config.toml
n_layer = 15
norm_eps = 1e-05
attn_scale = 0.177
parallel_block = false
optimizer = "muon_variant"
warmup_steps = 0
final_lr_fraction = 0.03
batch_tokens = [16384, 32768]
seq_len = 384
doc_mask = true
Each number is 500 + 50 x the weight over its row's rms, rounded and kept within 0 to 999. Layers, rows and columns count from 0. Numbers have three digits each. The size before them is the row's rms in percent of the matrix's.

# layer 10 attention query, 192x192, rms 0.0908, rows 166-191, columns 96-143
097:538526484553529509500450423522528504497509517443541453590540550472552570456524439551531413490509530528552391512474477504569511481477534542591605
101:429529534483477399500417461421503543562452484521495468460590428550523445452429438526489485535442520389550535525533534520483533493427483504519539
091:421534589441400518472472548478495493487460449473435539540496556501534545519523509476507448532453558425535488463532468478384572530512465536461458
102:488440502565555534468544439548481499487517534528511548461561508503575610525520429528507513590520515542476438535536482442546509445524423438568467
122:519564528510494414599480499540464512553482465516485516508503536534435481480512472556474455406471454410515478500450513622493520502514396427502550
103:447486455599531589467564550498599509511489532584517509420499489505547499493495473518422574550623530483509549499473542472546508462576552570512415
092:423441538652550478559459506400487427471497479413606465458485502508474573549501594413517502529491459459520470498500541447523523538444552505451473
093:516430568552586525521550448506520458555488487418542447421473557507379484463476417468407576532490576460531537503606551470472469441457479438456524
108:643544493563506485491475575528386442460470477466438547522564573477544539514518530646510507382508490485378481576492529608527489569510503481464518
107:479460518376515494508514527541500525496432561457462572462519448519526544497581535420467460547550473539556512518494476509492477373608528519451462
114:510448515616479442494419536431503456453504511426540559442564547589496606468523574551520509553531551482428550392500539538516442498513528483469449
099:576430543488505446472529413499508516456531498516497500501487524462387548572565548502489494469502455468437474539468533532465503459513567521464465
103:583519423484469482548443381395512520464459503456526584510520494520539565500534480502547504498584558501490470422558408593522560500503515577534492
109:479474507616471478526481437457498489556429436507500495441458586448480479473504388565554503522426456508511434557552481431473474499509526478498518
099:502478507580454513473509561568517486411497472463459515516461442536489510493490536565508455503483573400466568540485467484459512506465490531444509
134:435477383537534440503463475429502460492513482490509541468518541585464525515526438431527612563470592575510543449516483389456505497536555475484506
096:535572563545498476497457520568542524562604541443469483550523428517621539484514484541414559495424498440475589485506501531491408549439509467413495
148:612470459498458525514457518400468468546464494499500463485555519524414480463493495510533431472463525424486427486479526577543494535562519484553535
131:490498552424509455510491410493473542545483585477446449486455438438484389498466401486456632516471427478531472553438465478509496499609491516481522
106:501480504580611495476488452520553404404501522508448557566516570473455538556486533570392526545449621473515561432564469521498480528473613511526506
099:475610453541494464511395521527519474529491472515426411470514528520525538582553532505482615457571483488503524462549485519487505558445614452448478
116:557467473527530435496508517539463415415497580508457511523546518529504576527524586615435503425541503402489656497450544546585451550473580536440495
108:468549534425499524516521486473523431513500572423440519594575484468474489494476471420551441550468523505499485513567543466583442433477455557613569
082:463490483454467472472521582469614537446545602560540436435519510428589437488556487529494520473519496507518405467500490524558475477472455571533476
133:467519541466456515606499506502485460508483534525549467527431516432544503480519452525471471470403426487414480584529442528538494479524495431524517
096:552454499476472499505508556578510470413506477495524530529561530598453499431511583598507506460529623537432554529551589511476424431519585516509481
# layer 10 attention key, 192x192, rms 0.0819, rows 166-191, columns 96-143
073:503468506545480451484476494525547472510603517486483502556503501512519465507474450459480492531481549621508536463336422539530432541499537532479472
077:566513494436544462612577386531527610516458562570521452477489521534539478480463451509481483512448449443491520589487448599625529439533459548500569
086:529521550432487622447520508595473483468446500479443457501481511520529449512481546493590578452507487388495552446609466498547573518491535529468526
081:578431518460401432437539514563467500550523521406493427531481578496460519473451534482511501513556607517422457483626589567440503509540605516490501
068:487483518417457540536515560562500556574521453487427477562546490517453460421558576498444490551480583531546598486559536468484443408548448446611587
082:459526474547406528449509480494538470465442513578552508426439505468423416557527533402502458490574387439501470550510436480564515610500432518454482
075:546485508565560509503491468513427483498470494514537603496434417448464580448566559442440529410532517633525492460444530498468464558617509518466503
076:499509607497451502557473545532530547418506499485513519535496487485551512508413596484512475504462491485465458485492464551492428479537494419471551
069:510403398465534458470505531487615432415485521536502504465532497508467497435614606503514550364475453489481508512516466502479447510418442472443610
083:416438423505536482433457553565536429513368495602507478499465470532576510486432507529520480538594425483494449521532462448534539461584510526501535
080:530459547544367495424479607578491478453475481556532534566523509557419488507514462464557502543510434448476507478497497539467459603532446574572553
080:415449496575454604415549546530474500506522488452518458505557543534487479425498519498516465520559531523433422362511535537498512532516495456453476
075:431540587536574486500517480503603508559486379473488439529525483580488589475512555489521487533468531489443568549537480551560465497545462544474451
079:491556593409499475491522479518539550522385473482499411508528501469469443466387556534478525555494401384485478427440502476434466469517560421483470
073:583470452526448546446454524506480501595513558506480448493449479469435521476523489527547478434469445544538555566483503414427552489486492527573546
063:514514500568604498584526469458417462544488459553525514528454479552514545488406515506585561562513532558593531466517448573428486463426493531577504
074:526534493518471504452524490588548581544461519511533505557518529469533476538482515461526523507504500467478416520426498511462445584490506552486582
074:464326574475435452482545504574544554485481511514490457433484535507491451483519539488555487492568423444475389414548419551537504515470418504491517
076:604445466478563412476469565584549485511446472476507494494491518515500493561382526554501445508450475460450412644496440569534526544469493484457546
081:479524416548467469413525488500548461445454498511537493655520564547511585361528506468504447475480465485549492466452482487384494524559488447425435
080:559438451466404552480559444493513465462493451516395487484471435542513411514527462484551479482480523503513494394504525440428485482490537504446604
082:532547477545544533438529444493531571505441484506421421534508495480490403569455426521511408535511500515652405567389444486557568561580574419486423
074:587586452520492635531575398463565533595458547456455402490545488541428475538532445514494450544518425479430467512565566523536539480482435388520523
082:512498624525520448450522504522540493584471496422518547522512500531427500571429446507475499477522525600500478571505532483514493587484562565526489
071:563471491446511477579531547451440459500490530523582565456406526506488469452504530446480438404537513469494437509507464542603502476564573511523585
086:547545421458503427543496469520455426470428535512524405508557436480422482420581462513554391455527529555559483568468459571425444479546507448557494
# layer 10 attention value, 192x192, rms 0.0863, rows 160-162, columns 96-143
095:458425305458574469503442539534483494436549485539529396548534510512487571492515593538456449492609510451504533437378521494408428508543491421501522
080:486506498523491463549521551425530540472518515446537504491460469540476640511549362488523475512531461455585519424534577510556449484446512503521526
109:521458429525479563533517557518499420409522566532540505538567494485414429430524559485497469485551441512539449505484462524420478505521469399499527
# layer 10 attention output (transposed), 192x192, rms 0.19, rows 160-161, columns 96-143
091:548582616530465431527504458479471536524505504466491561469463530528469493383498466439537446500472446487498495540547493502543567487451474566529441
072:502568579455499479480433353520436532463458470484508565429499458502552441401454529497546488421461550440443548590454521474472347474502462482460476